Each number is 200 + 40 x the weight over its row's rms, rounded and kept within 0 to 999. Layers, rows and columns count from 0. The size before them is the row's rms in percent of the matrix's.

# up: layer 6 MLP up, 1024x256, rms 0.444, rows 239-285, columns 160-191
# down: layer 6 MLP down (transposed), 1024x256, rms 0.457, rows 239-284, columns 160-191
up239,103,157,201,178,170,194,177,183,195,178,214,244,266,187,162,178,201,265,203,154,141,244,174,185,175,249,129,206,188,198,213,210,196
down239,100,253,254,246,173,191,202,191,213,188,164,195,284,175,258,157,198,164,228,180,211,187,156,173,202,143,183,267,181,266,236,150,210
up240,094,123,254,200,240,216,113,224,147,299,251,186,258,182,184,171,171,128,161,96,318,196,221,298,214,242,199,145,201,268,235,158,201
down240,094,172,232,203,194,194,164,125,178,198,125,248,167,207,131,205,197,156,250,243,161,163,242,238,134,176,189,167,260,147,153,145,181
up241,103,174,209,284,200,194,276,147,197,196,161,164,209,120,182,273,104,190,239,124,206,213,114,200,194,199,185,197,192,164,226,159,165
down241,110,180,183,150,223,179,193,233,150,210,280,206,275,261,191,194,234,227,138,199,201,240,231,197,246,224,177,123,163,151,171,209,195
up242,097,171,242,242,260,221,248,137,200,186,165,228,131,227,168,191,277,179,239,142,170,303,225,189,187,235,210,226,253,144,140,225,153
down242,096,282,178,174,166,173,235,180,171,185,151,145,235,167,191,116,184,295,188,221,207,180,179,238,178,198,210,249,211,287,235,197,290
up243,101,116,236,113,172,197,185,209,209,183,188,284,180,190,158,220,238,138,216,218,245,270,161,248,159,200,223,225,182,245,241,272,204
down243,095,215,219,209,227,204,219,210,229,215,200,192,171,222,186,261,185,153,195,167,267,132,214,223,109,164,107,255,221,187,191,169,156
up244,098,150,178,268,213,203,197,210,205,191,191,193,158,202,187,205,194,203,168,243,208,199,178,175,157,167,234,187,174,174,137,256,237
down244,097,206,177,188,156,162,204,274,255,203,244,183,215,183,211,214,221,141,226,193,218,77,238,153,245,218,165,253,183,173,339,247,256
up245,097,220,205,217,213,172,248,183,162,217,169,223,253,212,186,244,198,231,198,253,231,153,168,254,247,189,259,213,135,250,165,162,250
down245,100,268,192,141,204,297,241,164,245,202,236,216,138,239,121,262,213,167,255,210,176,226,175,267,239,154,255,237,214,209,218,175,235
up246,101,214,241,204,177,225,204,250,169,187,189,232,237,141,221,171,246,160,177,225,253,158,258,237,240,161,173,217,182,146,220,151,232
down246,109,241,234,199,217,191,177,248,246,188,157,71,250,116,170,164,203,189,231,215,212,178,234,252,199,206,170,193,261,286,152,199,223
up247,101,210,186,191,200,155,176,234,195,191,142,216,199,254,153,122,204,207,250,178,138,198,199,155,189,133,225,203,143,180,218,186,263
down247,091,158,178,244,100,129,148,162,185,166,282,204,223,120,172,176,225,175,160,142,173,157,214,266,219,202,184,159,200,246,198,203,112
up248,097,208,193,190,139,179,214,149,139,246,199,196,214,152,279,224,225,195,198,155,272,193,233,145,167,227,173,196,192,217,208,158,206
down248,104,248,184,229,187,272,174,228,127,125,205,184,246,95,240,252,166,207,213,89,228,143,174,187,152,201,208,190,203,215,177,172,181
up249,093,237,164,167,116,228,148,138,207,249,265,151,151,203,188,175,190,256,148,175,201,169,163,254,176,163,252,156,203,215,279,219,212
down249,092,247,207,255,213,187,213,213,225,196,215,266,259,160,248,186,186,248,194,213,189,196,206,225,176,159,235,219,172,208,195,227,249
up250,101,137,193,171,154,276,175,217,143,229,253,181,119,197,154,148,174,251,176,158,209,209,136,194,245,187,154,196,249,206,203,186,169
down250,093,244,209,216,162,342,251,177,180,186,176,139,170,161,235,242,212,206,184,206,209,259,222,172,250,242,206,217,225,185,170,263,168
up251,095,210,168,213,202,145,221,144,129,224,201,281,142,266,245,107,124,191,210,186,194,190,230,274,281,203,186,175,216,222,205,212,170
down251,097,103,230,206,210,238,224,173,213,183,155,225,208,109,250,273,165,138,159,190,230,189,164,221,214,190,148,219,153,155,252,279,164
up252,098,115,236,196,219,184,250,181,235,218,221,223,251,153,139,225,247,173,222,261,236,237,231,175,264,256,214,226,282,215,261,157,195
down252,102,156,160,234,196,200,279,239,115,204,222,172,218,207,240,320,183,173,218,292,232,226,223,208,286,260,169,189,226,180,220,216,193
up253,109,152,222,210,205,254,165,169,151,191,201,205,200,191,230,272,181,178,253,205,176,126,156,263,133,104,228,245,184,198,237,110,187
down253,113,168,212,152,225,234,241,116,223,248,218,240,157,228,207,179,198,232,226,180,242,192,265,262,229,154,225,149,126,235,164,96,157
up254,111,200,296,188,221,199,167,180,144,160,178,210,190,226,258,246,267,162,233,212,240,168,174,240,240,131,177,206,198,254,120,235,180
down254,115,230,211,300,244,168,173,164,199,169,162,186,191,231,229,220,200,257,221,149,240,282,246,160,131,167,164,128,210,228,218,257,231
up255,097,155,187,196,217,263,250,149,179,247,195,215,207,220,220,133,232,207,244,247,163,132,201,313,167,206,193,228,228,244,193,149,151
down255,101,182,176,179,151,205,127,252,159,257,221,203,216,202,218,215,239,212,211,217,194,198,212,187,192,221,148,263,198,200,233,218,156
up256,104,265,178,167,163,188,186,208,216,124,79,157,178,230,257,228,167,150,158,128,242,192,228,203,105,191,183,204,257,172,211,188,254
down256,107,247,202,191,187,135,138,242,165,178,185,228,195,134,219,200,235,154,161,175,292,243,231,191,196,156,154,198,197,204,253,186,205
up257,101,170,172,207,172,261,224,120,168,166,228,248,165,217,218,202,283,191,204,196,152,231,174,120,244,189,162,150,198,160,147,196,196
down257,105,221,152,194,186,165,220,243,259,165,179,199,216,216,172,177,226,195,156,242,208,250,162,150,183,214,191,185,203,188,214,219,281
up258,102,253,185,191,177,149,235,160,191,181,183,219,194,125,92,156,159,179,166,225,225,190,199,113,181,166,133,211,197,263,197,228,196
down258,106,232,215,157,195,196,248,156,204,167,230,140,185,180,154,246,248,210,195,182,163,187,202,220,191,218,236,211,220,148,255,164,197
up259,102,236,248,142,318,199,93,181,207,289,212,263,188,231,186,169,158,265,126,181,210,192,200,209,171,216,172,222,245,233,257,238,153
down259,089,252,116,154,238,225,223,160,120,190,238,136,210,269,231,190,223,219,178,224,166,200,175,125,160,141,200,147,279,138,188,229,208
up260,102,198,194,234,189,206,210,180,264,118,221,109,241,210,187,168,301,250,240,217,149,151,206,224,254,205,153,141,144,224,198,169,179
down260,107,136,256,228,198,227,232,284,205,207,182,182,300,134,144,162,234,131,187,197,175,263,192,209,321,158,186,182,311,153,215,226,199
up261,098,148,114,164,180,137,180,230,222,197,199,130,148,245,200,194,161,172,253,231,199,189,175,207,170,195,218,179,223,143,197,276,237
down261,088,199,204,236,143,180,166,191,166,213,192,199,217,235,196,175,232,196,158,110,229,169,198,158,67,208,228,180,102,231,203,140,210
up262,099,201,120,197,175,254,259,273,207,227,276,199,205,199,146,242,143,289,158,130,210,273,256,193,183,164,195,149,230,143,176,118,183
down262,100,204,211,179,203,164,232,197,199,142,198,216,242,192,188,258,192,195,246,206,190,204,195,254,258,132,228,98,181,195,240,237,230
up263,098,197,238,278,179,262,199,115,253,240,167,246,202,229,201,230,194,251,191,111,256,232,202,172,252,215,240,163,215,201,230,170,210
down263,103,188,247,268,242,284,241,231,207,182,157,203,206,232,235,193,172,268,150,144,244,185,225,167,211,192,103,187,240,115,194,178,170
up264,100,193,270,216,217,260,173,143,171,181,221,162,219,194,190,203,155,243,214,203,210,207,151,144,186,138,165,199,304,141,227,232,152
down264,105,183,210,185,158,180,202,266,148,241,228,172,219,189,160,159,196,168,193,192,190,224,225,257,223,212,157,213,247,241,264,208,182
up265,094,161,197,231,218,206,237,191,205,162,165,215,164,196,232,166,240,218,243,177,153,240,217,173,215,214,286,115,150,237,186,250,198
down265,093,222,235,245,189,233,210,190,252,170,94,213,182,207,176,237,213,242,169,252,140,172,216,137,224,234,156,185,176,201,233,208,187
up266,103,217,198,239,220,194,238,196,145,184,232,278,180,222,224,190,170,182,178,150,225,201,195,272,209,192,116,204,121,177,272,171,55
down266,105,191,208,269,179,206,137,225,162,244,174,190,254,150,204,241,146,170,207,105,195,255,151,262,210,204,201,181,229,195,195,125,130
up267,107,228,195,214,153,203,101,169,240,180,228,274,263,205,255,270,189,181,244,169,176,179,318,260,197,189,234,208,184,142,165,241,187
down267,100,263,251,140,263,200,208,194,181,234,174,114,172,214,131,216,242,138,181,270,241,181,205,212,164,190,159,193,254,193,255,140,182
up268,085,242,156,256,203,190,260,225,240,132,164,241,167,223,222,223,185,228,205,250,240,248,181,243,231,188,203,146,230,127,193,218,190
down268,082,152,236,216,245,271,212,165,144,257,193,203,218,167,187,164,229,156,171,167,153,139,188,235,187,188,185,233,215,271,247,229,253
up269,100,181,198,210,181,155,263,243,249,145,155,215,184,237,157,245,212,218,209,197,180,245,202,185,191,206,208,178,226,272,193,236,143
down269,105,264,178,128,201,241,146,239,241,159,197,192,158,244,282,215,144,146,239,191,225,219,231,170,259,235,158,190,172,292,193,203,290
up270,104,174,144,151,300,142,227,139,244,187,203,295,185,205,206,209,196,183,243,204,301,253,163,275,178,271,241,204,157,171,137,160,188
down270,103,197,260,266,199,327,182,291,197,262,247,260,99,246,227,210,188,232,207,213,168,149,200,241,225,168,127,209,219,176,177,234,194
up271,101,181,122,196,154,150,193,137,185,231,254,120,217,218,244,175,232,132,144,252,256,223,200,195,179,205,223,194,197,233,227,213,228
down271,098,246,207,198,270,171,232,268,119,247,218,206,147,134,163,186,157,236,204,213,171,201,185,316,272,186,78,278,163,226,223,257,243
up272,103,211,193,207,226,195,132,158,211,245,208,230,263,201,228,154,222,257,184,209,213,213,200,174,220,161,172,172,224,237,189,251,168
down272,107,233,194,196,198,198,173,172,203,191,202,194,211,196,175,175,144,213,163,189,248,216,232,235,86,228,210,159,163,206,190,189,213
up273,099,239,130,185,214,249,162,154,237,215,215,251,220,217,185,239,192,272,192,173,244,128,175,174,191,193,185,124,166,208,228,201,200
down273,097,81,226,184,266,250,232,251,238,223,197,224,242,181,134,179,226,180,154,181,249,236,188,154,187,276,186,213,218,215,180,172,231
up274,110,155,149,206,214,161,206,222,263,155,277,202,115,228,194,202,220,220,203,143,129,207,104,270,221,220,196,172,202,203,138,183,171
down274,105,181,183,166,193,250,229,178,152,197,172,235,164,224,229,228,219,152,190,241,257,256,213,158,183,182,142,149,172,192,234,194,242
up275,088,253,212,206,214,168,142,213,161,244,215,221,67,230,182,146,260,195,241,188,248,219,194,248,169,261,136,151,166,218,270,224,174
down275,101,161,197,241,217,39,217,216,168,190,270,185,257,178,171,219,124,191,260,232,169,184,178,155,186,129,208,252,89,163,173,239,209
up276,108,190,168,223,73,251,217,276,215,223,157,239,159,228,141,144,196,214,238,237,197,204,216,233,244,195,186,198,170,169,217,211,245
down276,111,185,177,264,101,143,235,202,171,228,214,296,233,225,193,184,175,240,212,207,219,249,271,193,263,171,164,247,208,184,205,255,195
up277,102,131,178,184,220,190,202,181,147,260,201,180,180,204,183,300,157,141,204,200,241,195,156,258,181,243,104,256,212,248,180,207,138
down277,110,188,223,133,272,167,221,243,139,224,254,228,235,232,140,191,165,151,159,195,248,200,150,242,217,193,170,227,192,183,168,149,179
up278,093,204,127,208,141,225,195,146,235,212,273,181,174,237,208,201,287,220,225,207,163,214,164,147,225,212,154,150,155,263,165,145,193
down278,099,204,218,180,185,215,221,165,192,249,98,125,152,177,270,188,247,202,180,182,244,216,198,161,180,213,261,193,245,165,109,209,221
up279,107,201,176,229,248,162,151,158,158,211,178,166,163,238,235,203,239,254,164,145,185,248,182,164,299,212,154,132,138,203,239,226,162
down279,109,273,224,144,225,263,280,206,186,206,199,263,184,231,178,203,175,194,257,205,206,166,147,177,246,197,220,134,219,174,233,198,138
up280,090,234,204,220,250,182,154,199,140,209,236,262,197,212,235,174,230,190,191,235,187,239,196,187,270,185,269,156,139,201,235,234,247
down280,098,242,151,188,251,263,282,190,210,256,202,208,205,177,226,208,206,78,223,211,230,163,205,211,204,204,180,274,168,220,212,232,172
up281,104,184,163,285,251,218,197,227,164,133,242,152,210,125,233,159,183,236,234,203,168,192,191,204,161,140,112,119,162,237,189,209,193
down281,107,177,255,64,213,207,177,269,189,199,152,257,243,174,190,169,153,270,219,172,172,215,189,186,223,210,201,167,133,231,215,149,160
up282,107,228,215,190,197,232,253,210,311,134,264,140,214,211,211,191,105,197,173,194,170,253,199,167,185,238,203,191,222,191,229,166,260
down282,109,248,186,146,178,272,254,161,214,196,205,221,170,229,186,231,206,205,215,198,220,170,167,197,99,237,244,222,241,162,224,232,206
up283,098,236,191,255,219,209,242,119,118,196,176,211,168,127,225,206,159,191,188,230,241,166,240,289,213,199,226,180,186,205,155,164,210
down283,094,251,241,211,231,167,220,154,171,161,141,114,217,178,217,176,217,193,177,222,238,188,161,236,193,213,141,212,183,198,214,173,205
up284,100,119,208,226,199,171,218,258,225,239,193,229,278,256,125,214,162,218,185,148,220,184,202,265,175,142,225,149,213,196,160,226,214
down284,099,202,150,189,185,200,180,235,194,199,211,227,193,155,217,111,212,154,222,277,244,186,204,222,146,186,149,246,159,142,203,218,198
up285,101,256,228,183,243,171,134,230,200,245,159,190,211,245,195,196,133,104,189,232,264,232,241,224,193,196,202,185,211,211,228,104,186